{
  "n_layer": 11,
  "d_model": 64,
  "n_head": 1,
  "n_kv_head": 1,
  "head_dim": 64,
  "d_mlp": 192,
  "vocab_size": 2048,
  "activation": "swiglu",
  "norm": "rmsnorm",
  "norm_place": "pre",
  "norm_eps": 1e-06,
  "positions": "rope",
  "rope_base": 10000.0,
  "rope_fraction": 1.0,
  "qk_norm": false,
  "attn_scale": 0.125,
  "bias": "none",
  "tie_embeddings": false,
  "parallel_block": false,
  "init": "normal",
  "init_std_qkv": 0.078,
  "init_std_o": 0.0,
  "init_std_up": 0.078,
  "init_std_down": 0.0,
  "optimizer": "soap_variant",
  "lr": 0.00771,
  "lr_mult_up": 0.834,
  "beta1": 0.95,
  "beta2": 0.99,
  "lr_head": 0.00965,
  "grad_clip": 0.5,
  "warmup_steps": 200,
  "schedule": "wsd",
  "decay_fraction": 0.568,
  "decay_shape": "linear",
  "final_lr_fraction": 0.0,
  "batch_tokens": 32768,
  "seq_len": 512,
  "doc_mask": true,
  "train_tokens": 99990000,
  "steps": 3052,
  "dataset": "wikipedia_en"
}
Each number is 128 + 24 x the weight over its row's rms, rounded and kept within 0 to 255. Layers, rows and columns count from 0. Numbers have three digits each. The size before them is the row's rms in percent of the matrix's.

# k: layer 2 attention key, 64x64, rms 0.21, rows 52-63, columns 0-63
# q: layer 2 attention query, 64x64, rms 0.202, rows 53-63, columns 0-63
# v: layer 2 attention value, 64x64, rms 0.213, rows 0-63, columns 0-63
# o: layer 2 attention output (transposed), 64x64, rms 0.139, rows 0-63, columns 0-63
# gate: layer 2 MLP gate, 192x64, rms 0.215, rows 0-16, columns 0-63
# up: layer 2 MLP up, 192x64, rms 0.208, rows 0-15, columns 0-63
# down: layer 2 MLP down (transposed), 192x64, rms 0.213, rows 0-15, columns 0-63
k52 106:120095120101108101157125155100130126132156114095152134143152124115089121141126107103104115127147111132129140118122154195135111092117132131161119160161131122105098126075122101132112170132183180
q53 116:116136132146133131117128156104098119144103132147124079164114128153131125124085129090082153134122164144107128146134145133106096134102118102093174128144092108170127134133117145130106147065156183
k53 112:099143125159138137134142101120153137102121108117096145116119141140154114152166132172127129143072153119116140153112104150105108135059159158145130099165120109127128089093127174120138168099150139
q54 127:125169130148128115139150154102092135110120140157107117091169153173128082119092132159146123119113142164133121086163163157119136101133106124098181120121116105116101148125110149108131090136150165
k54 101:109153078129141148088146110121151124132142131090150155149120106084152138117128117123137134125085130069081135137123135106117135092089172130159178107104160140110143123134141123155107157094120109
q55 088:103152125190150109161137134089114136101145147121120162124085104135134119156162125138084149125090090136147117156155128156115105098125136132129131151134151119093110137106131163091095134176166131
k55 092:119099083112156094182154110113097142124159163128157104085111118121137114104140150125106124124112128142143136149176155122166139154138098089125096155141131115123174129108132103122126077100149147
q56 109:145136112116110154147105128099078143131142116149164132096080145088157131125117120132112140168123136134173135148117185117154071142143138096136136148117154134138133163139143081140081130153133148
k56 093:130136116159153119114109152172109124147148133141132165068129080163107110128133086160110147155102152117114138164095138122083086107121141093129141130104091125119109134107143099141118101151112164
q57 107:141156136126143095136146149160094115113147099150094113069132146155089120154133122137151121116116135175161140087157149128100089105158132147130154141167168154115145135109117149093150100135127157
k57 113:135108085097144125080113150099139122147122161114157144124118080101097136108110069125116174118113146091119125128109112104153120097124168096126119149145153121120108113113127087177096139102132142
q58 090:121136168175166137150123142185114152117104149132152131164131136115087121119149123115135141106124162116137123121083153165126184166129146136146128121145135109097140157086125143110139069116107144
k58 095:181117128104142133118156170159142114136144121115099132166099119133148147162146111129135134134176104160087111129112120080156107085125161157105117159125137124072138128163122123115114150147116167
q59 078:101120138130169114110143153148136132135144139126138150113113145128149102120113082164151158099152131078161134171098142110123148121127131133140120169113188136108136076160172115110104160151110102
k59 082:113099143153192092116136111099108118132120124124165122109135113156096115120166107093133126150104137137160106083074137134138117113147116108147094139113109117116191134095140123107111112151130082
q60 111:149121107154121117113077140140176117121120118117156131138140101141154146140176177123160124149106106100157103130149114071121132114101102136137081097120100120141118115135142118093182149111102105
k60 118:105097159148090144142104147173112127115133115142123103145123133104119146114129141130130084113123137138146175169149108151149159184139118120102136149089142124110157159161128194103114092146132139
q61 103:139117110142144146125113117128143132137114091106084122144148173102137127144172180135170107092100110099082114127119121108133147154094103117111088118098127171079115100119122137132162107143146104
k61 083:115106144122087145130141118111141132121123090157095100160143150132128110120118140138187065127130103128107147123178163134097175159112124132117177117099148178131135145151139134111140156138111106
q62 092:129119126150117113158095135182115134117133109107156182130101149122104123136193155159156083128134132129106135067115132109139096148129137116124162117095129160083139109108148154149141102133135118
k62 101:130113127104102142125120178129132123075123137136127126125127131099160150132123129122139153134120128153180145152172109088138136105101153144110131162097094114045130149168117118115121147102151162
q63 099:126111118082135131142123110139100144116149139128151190123141093165116178136114117142079150116127120129159119127159140137123097121175133159104141103125136138115133120137179075082170151115129122
k63 114:124091110132134113156123121111069086113132151143126140123134114124115116143138097132137154116124179072158152129141091139140134132152154139112115129066075112148129129114126137118097083080126104
v0 102:133187128146136151113116081152165123151154110108168108138148113101135130128161156131150148112156140087114151133139184132157111058140153111120133103150136156133116093149138108104143126139138111
o0 119:134124107127096170169121112167166140105131136131136127124084174049109121099114126093131133144090078114104110132124123112134123140108110128158135114119098131123136121121144079178124149110133137
v1 111:131112132116119091114111149087118125119097155121158146146148127154166139106156107117130125126123124087089114135155123142137122151160115139084113087084128119102140073082106158083085128133097138
o1 132:097083127083122091127116122125131112163129136110154119127113134124117123146148149063156112134129114101137145122151097081165140131109146143137052113114129140120141105124131102120117092190132123
v2 104:136161164116140121151123134134110125112161149158108096134092146135128163156113142160146126126109095109128142116128120100106155192076089093132131130089107103139078122147124146171161124111125149
o2 076:153141144146096117125150157122126142159183118110119183138136093117135070106129108113162135115156139132116124131109118159121135092111084126125146177144112119131148193127096152091119109124129145
v3 077:133121137113139146188097110139112146100142093134050105106140161161139115128146141115120160100126149146117159130128118132120108120091074089150128114145118135157133122146082110126147081110128130
o3 053:132132155106138152085125095142119088102118102146154183100144118152140064126153130129160088138126112128172139117129176138167154122126155101104142122111109117111140119136130152150145135180145141
v4 101:158151128114098134176136105141138154107127102130109108099130159175136126144162138141171120079111127103122095127107114137129139194095104130114101110134137125140114101145074157154149106137161140
o4 119:093150149153143108099178121136133133153121136095145179127123116109115110116153094140119125188122136109132125155139147128200128092112093094128145136145112151079096137136122093135114125137157112
v5 099:117131152105176133176122138137123094116084135131101141108164168128106130162120155148126148103158148163108085118104133134125127111140130114148156135134121180141095159175134139104073120159142126
o5 093:120129074160134162117105139168160129090099131133090142139131123165124078135147138111128125124130125107158142149154135150141173116113106127116156112133099124151140089205111118126138107091141104
v6 100:157143087095101069149139128138116102109106186126145131149170150125095151106106137157119143117135133132124167122124119130107169142126146077130122176090115129106100174119142108151129138139119110
o6 096:132120112137137128104127161104131169105106126135152125166126072137101115108134131132097117134107169106118121113141133119121090136161115113133106115117130131130188159131122146123184148069069092
v7 096:162163116118150150121108106131121093137172108118129103126125138087107130129117103104078120113101100109127122104121110165119134135095142151137088103180146168137121089151125146093176145105117166
o7 082:115118157178123166147078090149110118158158113141114107161114088097145119105122148137192126135113081131132123140108140149142124154145157125135152092166132115101163108136090121132154133140109126
v8 102:127106105133108148160095111159141135144107136118122097114162127141168112124141120133165149138160183127137134130139179136166139127214092107119161142113143103124154115121115154115145101143124156
o8 096:170124094086146128145103109128129089124111107102183142120127160125109136140127144129123106160151110150169130138113125078126137116110108080101104121120116131123108143199152120159117166140118092
v9 097:122145171163117156144112072134135091091121107144107136105115145135120107159144171129144153126155165179146090122144112150161129154128127123133152099108133115139117095137127087118125120086175101
o9 094:134102127152136162095131131137154107105128147092137141068075178131127119106099159114110109133099130102131103124128108122139162148125084142148138172148105132112122148128108145144082115163171105
v10 093:159150132086087125136166128118126111096170130138145135136139145167125145117121137186187120109120122124119151133109137109135106091153085088142102155133108153143067113136132147135164127109149136
o10 106:144147146083088138150139148080135122140148124132122092151110122127128089126094118118135125132112090097138129136184158142145133120121099112153139179132075121137149145140117077137190122138149124
v11 105:111122177123156126092103136116134120130127134143175146144107165107137143151136153116086107186147119148146074120126082133103122119081145123121117127093137146139144157153139112107116181132091114
o11 112:122139123124134125141128064159123145100099101145091104112115145156143125115119150097175110099122157117133096125143147165111143108136161171159110153128164182147141142091103160146118135096142141
v12 112:139135123124159103125150168131141130149132142142151103137102134101125141074136115119110129140109111132105086130150089145093076164105144174115104084173127129142108093180098161128125124134102141
o12 114:109130155182090117166096112155126133131136119097138103122145093109166153123138112116177107159166118084147140102152123124116165131156137180169115112132122126125114121114103124101118146079126152
v13 109:113132144138150147119094127145153116139174123121087124125096116141165155140137150102116131130112168088119153122160108165140142159160096122130116118107139105114086121076135149137154152066105167
o13 095:154141165112104112157134103117104117175114100147127145142121182133092100140107142124160104107170098144131114140111150121116103132140110131153133146137149075125189144129161152095099153160124113
v14 100:136157126092160107147097147143147132151156111083057127129117148151150135118155138102111134084096177107107171118132120163145114144105149119110105091122152122136116128148088135127136144105154153
o14 086:120147127092105169141120118135117116121092098130145176160146139148142101148117130107139133156143079127142106100153151184150144131124141127160155120108126101073135130115147106066135143153129087
v15 098:149080106099115082128129138096100140102116142156115178138149134117118132143118124154117116135127093099091123112114117109117146096139091128146107127114101108147074099099156187129129128114178113
o15 080:162132169074112118101166121146163106162194119119083118130144116163141094114116162117144141135137144123137103121149114108147141154111118129099136101168161115137146105106116124106164134122093101
v16 096:098139129131109149144091102126110090111060162141158121126113137153099118111164130165088121151112103150150125121144095076140141108152129140171132149137134137096150115123109130113095136112072110
o16 096:138150162166137119106147103143105138149094139141153119121116142133093110123173135088094131114108115136104129103149111140126121176158137084152088127129090147145096116154114147127137053101132151
v17 102:084146159117171135089110176150136119139133133111124146137127134105110113146138133095113108106203091132105103093127176110133087118130118151115138130121100161152121146149129115122100148118085101
o17 106:141119144117153149166144143173116139039097129136091119144121129124160101149149145158119138114099122129166122143099091124132129104094156165160149113128085124155141118132137143130087109115130111
v18 101:138130124122123144130150121138164087097147129183130132118085161138124065172131167112112126164130136166142126121132130103113127120093131128136136101133163139117085158175164108158165127147113111
o18 095:161153110168108170088132078085108162127115080126110085123108149144141117134135114102128143118076143108112129075123100157130145115175128118126158133162119146148134135095137140128137150128107122
v19 090:117112108118085116140162165130118125170125109131110136098141132122140145078133069134117097183112128131139123120130100103122130150112113177090145094123126129151148094151083103098112150109131164
o19 095:122162143122125101112096117161143100143185099103157111117095123141125109079112130115120091108161116119156136105135138099091153092138184112131128123105107163113095151125125115093144104150150098
v20 103:150120144111146119116111114128107095083132139118118096157163131142145128106140118188110122102105135118126111112159124141127161156136093046147123149112128133119157077090105141146163112136103146
o20 083:148128134131101125134098124085104169144152116126121161119107135118109104141140159144174120156120160100142084155122155104197119149126132112108082116141111106116171145150131117116167092107150149
v21 092:099115138092099145149124123134119122109111132127137139136121133148098107145100140136123107096165165160121117162102057127089112130130160161152125096160162106148145158159150120095109127077121098
o21 080:087118143108118169118138138145106185120139144155121065109178129141122127126129119115136120125146083147147136155148146148099141173156159136150179173152099146121102107121144126102122148144113135
v22 084:120139158157119101125093129082117126124107092119149147129142128150125139161137141139121155114154122101113125122099123176150130097094166084150107137137094164125168168125151112082094130096126083
o22 073:050095152107144145130138148146119145093135146116089174137156121127124113135127105124154102074133133110161143136141165152134115151134121131126114154162116133113164092149109130187148136154126141
v23 098:146108176091126133163144123146128155104149145177156140148124168120128147116089099137149125083116132143091088142126075106092095144123101147106098135114144106126111172124103137156143124129156135
o23 154:163120110097142109182162116085135119146149178121157125127150120129139120124097098129141154168088138129120126146201164152102147113125155147106137125150132127143135139131104145163080135118149142
v24 090:115134172152157171143083131106153117131146113155099139103089085130118101156111128103124126127093163144139078102121089133098166138135172116155155074108156123128109139140125149117129126130118137
o24 075:117136096172141161170100100129084162159122142144125156148139155130142115161150098111143128100148143183117106112113115132109145119152115146143156145184115140127138105125152119108089083158128155
v25 085:142146160129150095108140150147141100175127146093115146099116127112131163107089121136097096148119114096144142116118112104040135115123151121127126165114096101131121178127148122145158127139100147
o25 112:133156111158158096142102131153100154100124101143146159152120081127135109130143078162127131080148123139156101155113152143102137149123114159144112123138163102141117137123111151110193154102093110
v26 106:146129135124173090139106124138118140137115138125119122151139152091093153103144137161107132111079103141105137102111102084113150109095123112146161106084134129137060092140143136128091152124083110
o26 107:161153132108109130101134109177123158146145116147125165157122104133137109149161158107124137119135118147108140111137142118137154127150083155114118118094064133148173132097122126091121074075129149
v27 098:111158125119095184143135127116097118086144125123132120115086148172127122182119170134117147121161079152098151103121104116159159146129142091097126140099116144094114116133094122128145105121092139
o27 089:126082127140074166113141091083106147135094138144151166157106114092126108122179111152143116096111105109138117086125133142130115108092165104140137170163104155129121114148125147113124116133098129
v28 094:128167152129124125086112114145158141126126110118143146150121114120142133100167150118146112075161127156133115141131130162141104129119180105135080104145135189111113118135085065110108125145119099
o28 079:099101130139111150143106151140122149075108134081173124117094115150085123155133120125101125156141132100103140151118129163153103148157141170177111138128096175128154117095134117151106102102144112
v29 094:107140140153134163151093062137105151141150134114137115133126138068072119177128107141145139153145131165101096110128111130145152135117117098160141112130132108179105112134138115114148121089140097
o29 099:162117152104131187108132113187134114154175119121124132144141135106163138108123134153121111139122147166119124126087115118099102132110152133109148172165099138091118135151104134174089126126136173
v30 092:103119140154101147092139139139146098131108100135107194101101087151104133111131142114095097150118116137106100113124113139120117104146138158120160125120104106129152133114179149111112166056107129
o30 114:128111131133140094142153120175102156147134156141100094102080133113122172149129132156116126049167109138163115141133131116121152145143144134151155127143138094161137110128165130096132096142110093
v31 109:126134112142104110090140163096153096144105123080115127117164122129129145095144126129082115092149094085152138145132126128139114124160126169121094122145136110090143151113128125099120172102060121
o31 127:066123156124148104136121131132064159114093118103144088152140115118123174126133142126095105090124089099133124136130132116117133175068116111130134117131159146112184142124129152116128107129112121
v32 088:158118124134106145157133096140140123125079130125125077119153148137130121145128122199116168121119115132152114152125110096110167088155156143176145139155122094088122124108144133133120069136123151
o32 071:149143104137119110125127138114150131153153106106142166107147156167108110103193118123132132102130109099143118141121128096125152187167104094119106096117128109152109108152124118186155130087107150
v33 109:091147143130153128129123158133134142147146099143124156135112126115183133150166136081149145115131158109082107130144112142117094165136100149105142095111108142126032135116124136129108109126107136
o33 113:135187149125120129174126139141106125123108146136141142110130113117111113121146150141133127108136093119165153108110116117124127049140091191130147130143134133129132063122151146131075099129151133
v34 107:070103147125109145151122127129106121106100137148095131131146118151131111107125128152121136156148165192169074150138079133139117160149127141133149157129127128132179158105123108126103143085107107
o34 102:096119132125161107122121148141104113110114162146145133110122150168097150150096174148097085153133157127147131117144151129078165131143176146137137149129144139172134163153165155163158116119154143
v35 098:126163125141092139141151140147101151141132110177129108153118112139119119142106159127120137097155091097147163132078190112119104097132135127133148140138104128129146163164164133139135113104191097
o35 130:108123140121145140143123184090133145117132131163085159106135122109163069124100108125148139100148116136126158151151116138107102143128111102129143142123121158172095146134117095133078155125089079
v36 080:161115130160095093154119103133116122161110116102136143132136127128173165159117094157126156110099110081104150120119130115103105179138098105115123102160125102101175137086127133119130114086097136
o36 066:101071147132116106130116143140120136152131076144154136122134122135139109120142112140102145070125093129132146125153148127145100151120130136080086146155121103085151139190099136172128115144096103
v37 113:131123127126151184130138112132151141064143115178125140120088119130114114143104148139134153117107105179166107099134128150160128143104133128153101152157115189156126128128089139141163136150154148
o37 130:174093123191088132185138116108101098111114159099100127135139149146116108124114128141123123155122155107086120141144158154185116124149154133111163141123165141162107133125111147130115119098148142
v38 108:123109136131161107143097110087128114129104162129150139121141144113105124145145119071110137137108164137121124136147120194146150115112186123151122106110139143128149144133164103101085156188153117
o38 089:114130071152175166109134142124162097116118097117102134115166144161128179143133093077140129131120181123109124115110112137120111155170130135131143118141162125110143098139096128122140094164115153
v39 097:116138122162101109130113125141117170165108139167110139098128111140104132158142133137145154145143065119099143107141169137158132116140129092126131133162084096130111132108126144157167109133169065
o39 093:146117152149117116131182133122149114109166093105132191136120140150151107156078113122083117130135125126152132085097097121122116122106133116106110122187159109128101131140138126175132126109089149
v40 103:138109151081135125163086125112125125123122179155150121120136156140146160173087154127139122112134127105141100119131082113111162178127112117100100121077137117127075134128113179126136148135117146
o40 090:102113158133115090144148089117125139173100130128102133167158161156086084092137151102150110156107140168119138160145128123125160116108095141128122153179148160110141162139110145123149123114103108
v41 102:110173144132110146121134105168118152134140100156151147142095100140152118131137104117156130119081129096154122125136112144101100164131126173121111084156127141133142086088105125118171092074151140
o41 099:117120155151108080154110142124104134187142151129139138088103133117131106117088090130118142133120084134150122152125135122136087117177183156167103134122122128116091109100130099156107131171142128
v42 112:133082116129109123113113123098146138153144116155161170121140123122195139163153109119161118151125124063106076118087145135119126125164102156119101125116113133135081143107138162118133148150132133
o42 097:099134143110189096157134116118110099142162080113127097143108126126113108116146134142151133121122105155126124139153125120132104094103076129072116135170176155136113083135108107171125136144110119
v43 087:169120177109131118132157145133122078066137135170093146089101137155132150128101116120113107107149116151132142107124114087103118117103107148133122153113111124143089114145080165159113141139157132
o43 089:164154131147115131133159153116133130113132167127118113117087125148111091111141170115149110133135148126130128111129140154136157149110109139139161098150098096165103170106083151130131105153175058
v44 086:129143142108125136102112136120153101132090143123079148115128088160141102105145118110117111130097107165191094113165135150102115174156115145131114104153120098133124126121098162149166140127087161
o44 076:141147126179158131149141131119075111147097100115156117125144126142142143183129144121088130152172123123167112134124087139165161151131139119134105106123167121102121143097138131132189082134120122
v45 099:117092098126120136131122087123127139117107122093127179119139107107086129100125127152136112119118170164095096139111084161129140078141180133162113119151136144140131116123123099098084103148171120
o45 070:130096119121153129120109145169168129113128179121136110109127147148103169125160099157101126133148117092094101146139157132129129158157161131126155133151132143109112054129141092101165134101124160
v46 115:147137120112121132162129108120094143114086158161142148130165150115062132105074154125114148100114077149142120105104113121114145107137122139111152118085108118133091097153150160093123112138161120
o46 107:177104127149150108118108113139147111149112175133104149131120097105170114112085154118147121131112119123151154143140124080145182164120099111114136105143135173134102132127111119082139117104072139
v47 100:150109140114115117145160137118100151105108082134082134106136140138106145110151104124098142091062097145126130124078106133131107130094121151146138140155120136159142129135125144151126202103165132
o47 092:133145119112132129114190160160124102170135123134123145109127084154138165130127140150140114133140111138145082148173167166144137127134142117099167093103133122118106139127094116114145062143145093
v48 099:135174177174102139111126111134143107155143127128119153136116122113119141154105130189125089137127109185142088103098152112103123166102115108137126118139133127111104134169095142140122143075138150
o48 099:093089139150140143146137114132128154147128110146133102162103116133126085141127160173127156087187172122099130093150118165144150141122102139139118154121103147091137145126112079146096110129161112
v49 105:125155123114141113113150144148111151138123123090123131136105127144121141075147114128107138100144111110086183136137115092128063057127135134127094144156110153138146127123087106140096097113151099
o49 074:139152165095116111111127152136142117083086155126139143137111134108154113130147107116106117128107078094114147113149156171131095166140173154155120112095084073118093119102145129146134119108134111
v50 117:179168136113120107165155120162148132114139119164106151139160125129143136112125132112143166071080145085137153126111124144063132154120139113113148080133141116120091138121139118146162150112132115
o50 127:123133085145094126158105148129093191150141109150164167101096074127144106122106099118118132166112130150140122144150173124129147124138106141140133106113128116129170133111149126122110115163068119
v51 095:139123140132110100107119160111140111080125131150116134103093100163104114088124107142127111162134130117102120121129154103113093112116109103148122171169102116156166162114092181129158143114106077
o51 127:132108158122120134154151142180063142090127162145150114133137093152150125157148123095150095128123144162127141122150098147144116122121155112120132129164126074148118152135107134171158152156173131
v52 087:121162093113119092126135150142128154135126092112113184161114112119117150105125151112117124112119128081118180123119159149140100116106114170121106116129085152123108138096122124074132097098182137
o52 058:141131137094120122147122143186122105125145146157128132111168112142142063105084137109089133107115102094125136122129117142159111096145159107143121115098152145125153096110119140090118189127101097
v53 092:114125134135125148184182076148110132114101135122117124129139142156116133168141126122109191141073127137137152156126102121118106147117112138143146141130108129113181133096184108146112122094150137
o53 081:147110082124118089073135169151138122179119106156111146104130147125131135081117125159120151110074133126121141125152156153111110131154153119121118124095136086138098136164129159162125105163103139
v54 096:126168133140146112123098128147120134151133099124095180150139104125164184158137140098129131115129108083117171117162135153127151126089118106106129096086098118117106093099124111096116080127112146
o54 105:144137133127096120126096138144137117133138122144118194093136101098107063106119134125106143093168106106150135102091150118148134118097120129133099120132175150148189117112122178125121113153121122
v55 101:150131138133099132114150097138110148143167132091165127140127112074132141129087114180146082124140085127113160140131144061107130075125145125118122144149112120125142112104131103141114091168137132
o55 088:147088142119092125121156131131176131120185146170165119133100141117131144095170089158100173097118126133080145133105131103122121144101152168110122148120137145142128123099100097137165125115126136
v56 100:149124109120152113111129087093126097118134137090165134178137126105142154113154129146117137162105142070134097099138126146145152098124169170150094135096077117123103101109133158112106119150127145
o56 116:140121143117138130183112138136123118162179122124116129113139169095125146102166151132149144119092156087128132116150135134146100166091083145145117101098159123125103105116099154117165165082114131
v57 102:149123124128086125121135090124125132139125119125150177138150124133146125123184123098133141152145136143110126137098172181167125077147138139139147153131100139093109170118188105115094168127120116
o57 100:126133089097157138125177139141135080115145109117170115138084115127118188152134183144086099114122138116135160132111136148113116131143137126135140101104140114147134105127109129175134146142068105
v58 126:100170132125152154079125148120131141164132101102107091131115135123107137111141121111101128096117063112143163135119158127201109096110147143118114163135118169119132123114132110107160163103110127
o58 135:125151125110112131147121141120092087109112139096111163187137107128109154140091133148132140089095074134120146163123096158108107140121137092146161126106128107142138164101126130127140069101159139
v59 104:158122178129127145142143117124099145171133137119116081121149093125124162125079124148139141133128126162135132133122121108098133128099144054109180121145132105167154151161131108165135171136124120
o59 104:092119106142104134140148137120148145127158109170136130119136146103143132147126122142112074112162139163112157154113141140089163116111127165090129158115084106091107201130126126146150088110119136
v60 094:168135108110095117131149143129109179109152103140130129165132134156152132113154142110142128081128123144123112165085113180094096187086134099116114094151153133136150121173107134138141129125139115
o60 078:065130101117100128113130134098118133110116111168157125116135043124175138152131140152175123180158123129134133134143155142173110119130147144136125153116140168105127137088139117121109146129123125
v61 112:099086134103160107117116130088129128138110151106101160114153127118108158093128141085108126085098129115092141122116092145132115118143139130105095104057113150137086103110119107108119161153159120
o61 130:140106098091162112124113146148116107114115150115130148149137133128099099119082111147152096134097125119121098111149121145128132113128110133107140121154128133085139101063149152065170072148098123
v62 102:106086072154105134126126124121182166129120099163114162081143087148142120144131139101175155119140146142129161136136157139155136099110169137099148095131125121147141121149107119103111141164149122
o62 116:128094122125116133130147160135140126097113138081131120112151126124078125126123133112095126116125129186130118057116145085131165099128132119100171112119140174132115110108187105135128153162150130
v63 098:138125115132131084139128156126146160150144102150123121131099108139147117078133109077146130128085129089148178123135155123145086106108170161116098132153109135147183137134123135144117126160174103
o63 081:130138162121149138161122170124124100113133108106129176111141135149146178138100066090118169162142130166139187107170124150126111143135126152148125118126142121154106133107147110124156134153143095
gate0 092:127115123150109133148132124135117183129179076113088139124130100119144150157151117149162100135163121123082140170180124113143150097154153095110113097133159116148145113097102116145143124117162125
up0 093:147128122119121160132147119130122090146108129124147133151118132126101086105091122135088091182074163152133104128125146148105077128110111166127158136143139131161153168145118123130098116141104185
down0 091:120113136121140103143131150119130086165196155104113131125167101139119104124142078105117112147122141155124176159147096113121073130099134137109123126146131105146142160117150115094156130104133179
gate1 101:121140152090120126152165136122158123102152134109141103144154116166099193118132105098113131091149166144121106131147173098137162125154143132148155139148136129123156113095177080126129131149133091
up1 105:094095140125138153105074138117122155131112177144183121126132154111140116146129135151147082148089100097108135119096104122152126132133127161125079153127082106134096114167122145109160102125108120
down1 111:160136117118154102131112113106122109145110143102113139091122126086148107134092159166144138159105111095169142099154161158121096139078136139110100121072142144133105136124070133167137134125126108
gate2 099:168133121124136127084124101104130120151117151137147111132134157099133147177100118089133097097191116126129135119117133161143114138151138156147113081123134106102132105118163137148123065151162091
up2 102:117143097115130130081127116105103148148128158111176150135142116115112082140076118063112125168114121123118147149147138144145111120152117143105171118146142129132161131144180109113105145185130117
down2 096:146104128114075120169133181145179129120078111150087130130116118124133148140148161163151115131150167138128108096145135095134157139150151114132115101119150153158118090136171122095093123117122139
gate3 097:109087173167123143124126150114134114147134140116086133138140116158121118085166082122140148159140163152161108116137124138115091164114165116144145123132101126105151119153083141157122171126164087
up3 094:112145172143138129123111153134134140089109138081152099127106111134072104080122111122140096164137106141153153098108139130121153110122166098117140150103091126151155126176125176109160126151147123
down3 096:177138095123112115128137134123101183130065103143112136128190150129103125114096147107099120118163087138132123126112116091100110095167124138112131144144114136137109139102125170122124110173145113
gate4 102:069152104116112115108085137110113113112102143131186154159094151129148144102139108121140125165078120104114121098083122131131103139060130140152151158146121132121143148131139148125103135127133095
up4 099:121130124113103143090092112108137109104106116139192103150133128121127103121128110106142123113130146187099074089128119131116153148106159145149153124092088127124133125115170127078091139153124104
down4 095:140139124129087161110141101119111126117105095181089111120144120113120070127083165096120183132191141125144120112111135142120130121147113108081116110088150128125154130129157148124141148138135104
gate5 073:123082146152160134123107179109111089129103115107100127130166081156132119141139099151122128138097114157162102149153132158103136157134142109133145133110134165101091105150095166141163087128135107
up5 084:124125139097131107158127101122123141212161110124130130113126169080133083122150169107155119102131135124145149124102121101100104097123142104111126124159135116134167131154151100130086111173132147
down5 081:100178145084128116157131125117139126099183118132145162129125114108151105129165125122137184161164099137130135146119108102133079128125126114117132093155148083124167128097089091116125119143111134
gate6 095:108126151094153119115152124110079128109191125124096101164102113154157146106157118116124100146129106139099120126118136093148124148128137097107101132115161148136130144136086151069146167088128152
up6 092:145130155094152120129142151122099162125125128137115071163143102136152116139152095120137124113189115119120129134087123126161160156146123151140068136122141130159129113136114176142121096078126168
down6 094:147101098142103149148145137095174141129106135137109134100142130121097121092130149169156143103102165121125105114155103165127170104142116122092169134139093148106115117125136142145096081182112102
gate7 088:120115113115095132111142112106109119101118177143152057111126095089131152147161130097153092118148090156107129115148128110142083157164189124123111131130136145149113130108145101139126107133155149
up7 112:105094172114112164120112090170107125127117146100138079103131103089144156138153176108166095110156132115139108132145098139130138144165129107162125118120152150168126127133115129121159082141155150
down7 110:158124097145171140100135159116166127125143094138116187119143138159116085111124118163086134144103149123141158130096159088080151133100100111107153149113099104100157125147138131120121154124106120
gate8 097:184102125135079132133110152154162123125113081138090114132128121157150115103142113114121117114152117137144150130145162150111068093086154105134121093157132133117179126162134121113115164146150143
up8 094:113108154117188081167138119087084143158118158121140154136146125141119125103154098162129138134112138144140097133144117161161189117161140131105113100132104115121080137139140100148139117114145099
down8 099:078148153098093121132143131089119157120136120125164105163125134160149177100119113103128111126113100128113143155128179135114096146125149116117153134143191143146185109136135130131137162132167116
gate9 101:151125131137149140133118147088175139137110116165135126142128143130141107116162111114141112168154099159074165136102094101092084152146133095168131116108113107061124143107119125147136155127136149
up9 130:103139120118103083124157136164075110124151153102150147120132106114138159146106128152110147081109129082153111143156167140152168112122132164082138148154149126172116121130129125146132091134117090
down9 120:123127155112112081154166169116097099152157136136135143113101087102133110144136121126121145142131078089131121163170148126144092111109142128162088155087128099081123133118110119123120133176121118
gate10 071:119132142132121099137140148086140137115154132137154183062139092134141145128117121123106160126132059117131120117103138137144171126119137110086164094072124155086135160123104144129124134132133127
up10 095:111131087075104134148107107171123144075129132121127153131113134132063166165134137123185102111116130112109154131120126123142113082109138158129140108115135161150135133124186126145130149130162134
down10 084:126149110074121172144098147159140156119098121119102107147131138127125171137138128119155114103118112094106133103113127129149114084110143167137131126146095156139160157116198135106083131129170111
gate11 101:118162064159138113128134164093135116124100104123136116106102121126158097114106069133127101138130129076107150119169124123141159106120163122116156104082125128133108111117109172124132154110160101
up11 108:123150110159149103127134157119115119129109105150104102112085117123182150136100091132119156148135133166147128157151116141136119133143139111142138071112143129133086155133115114128086174083118066
down11 099:132111143132154135110134146128122135149117161142138144107095127112172119150076116122150109092075129127148130119131153152091176183149124126087142164114097155129098154150135152169127143099134096
gate12 098:152171127109174120158138124181149099139143129137116087109124126152157142114084128121127081108099138132134128174150166136085113120140138142106165084132143136144133160093163092132133153119124145
up12 120:108147153137132110176119147107113140106171144151125127088119170141157081128153108134120113149140144143167106119139169175131135139123145139131167131131118097096117148105177084140106093134161148
down12 107:126117133170106099097142088114128146135126153140107122125097153171114130098180156106138147118149105143119122110117158139130156126144152151118157119152099105092127141134138118140047091120171148
gate13 101:110159125110091158152142140111134116135106122142132158126108188120110111112131143098128142131160073106124160146143099150112100124115112094139129148110125147077084127135139137129103074188122107
up13 097:133139130136111169143147158116168125167122099134106135104103147142103153095124125121116154140150099116116172131157110126133081114117109077126144157132118139117070154157115132162085110153077135
down13 108:168069116169136153103169146123110175096148115120139149142104127092139126140123146124095143113158182147135150127103069126130139140103134139102139134113123122155138126153111133123129142077108167
gate14 095:095154120126139107139126137154111136124146161120129144115118106159126164165147119115103096140122109095110133150110094129162146123147154168179109142106118175119093121063139115082122162143152156
up14 102:104119108077118140162118160115173123156152135139122125171137105135129110160072149134155109108115144139133144088146152127108120116095140123115130103148115088112130171173137116139146100137110067
down14 112:127160128103172129172115118160123124137119110133137171137119091113163168112115115130103141158123077114126148170156112129161129144116159167129128131083157175135134104084175129123115135133132154
gate15 092:134084130112086122170114072155155119142145074170115131103145152137112134120125072127107130094104105110099122166133120134111089153129161116123131109139124133148097109176132150103133113112122109
up15 094:125164103118169139153148143108077113069111130088113140119116120136136136129120161151129104114147139150141111106155164148116096120145113135119136137120127064131118125086160097138125168181151149
down15 087:133157122079107146096119127087088093157138120132090131105113145140134136131177134067133142122093121144141127136106101084135098117104128163139121070165173120132124123106115107128141145132151139
gate16 090:109122169149143147123186120131099168155099130120136177140114127147146141115069147150157156118104092120093143142081138137115126129137110140127089096149134125129142157161106136149162141146090146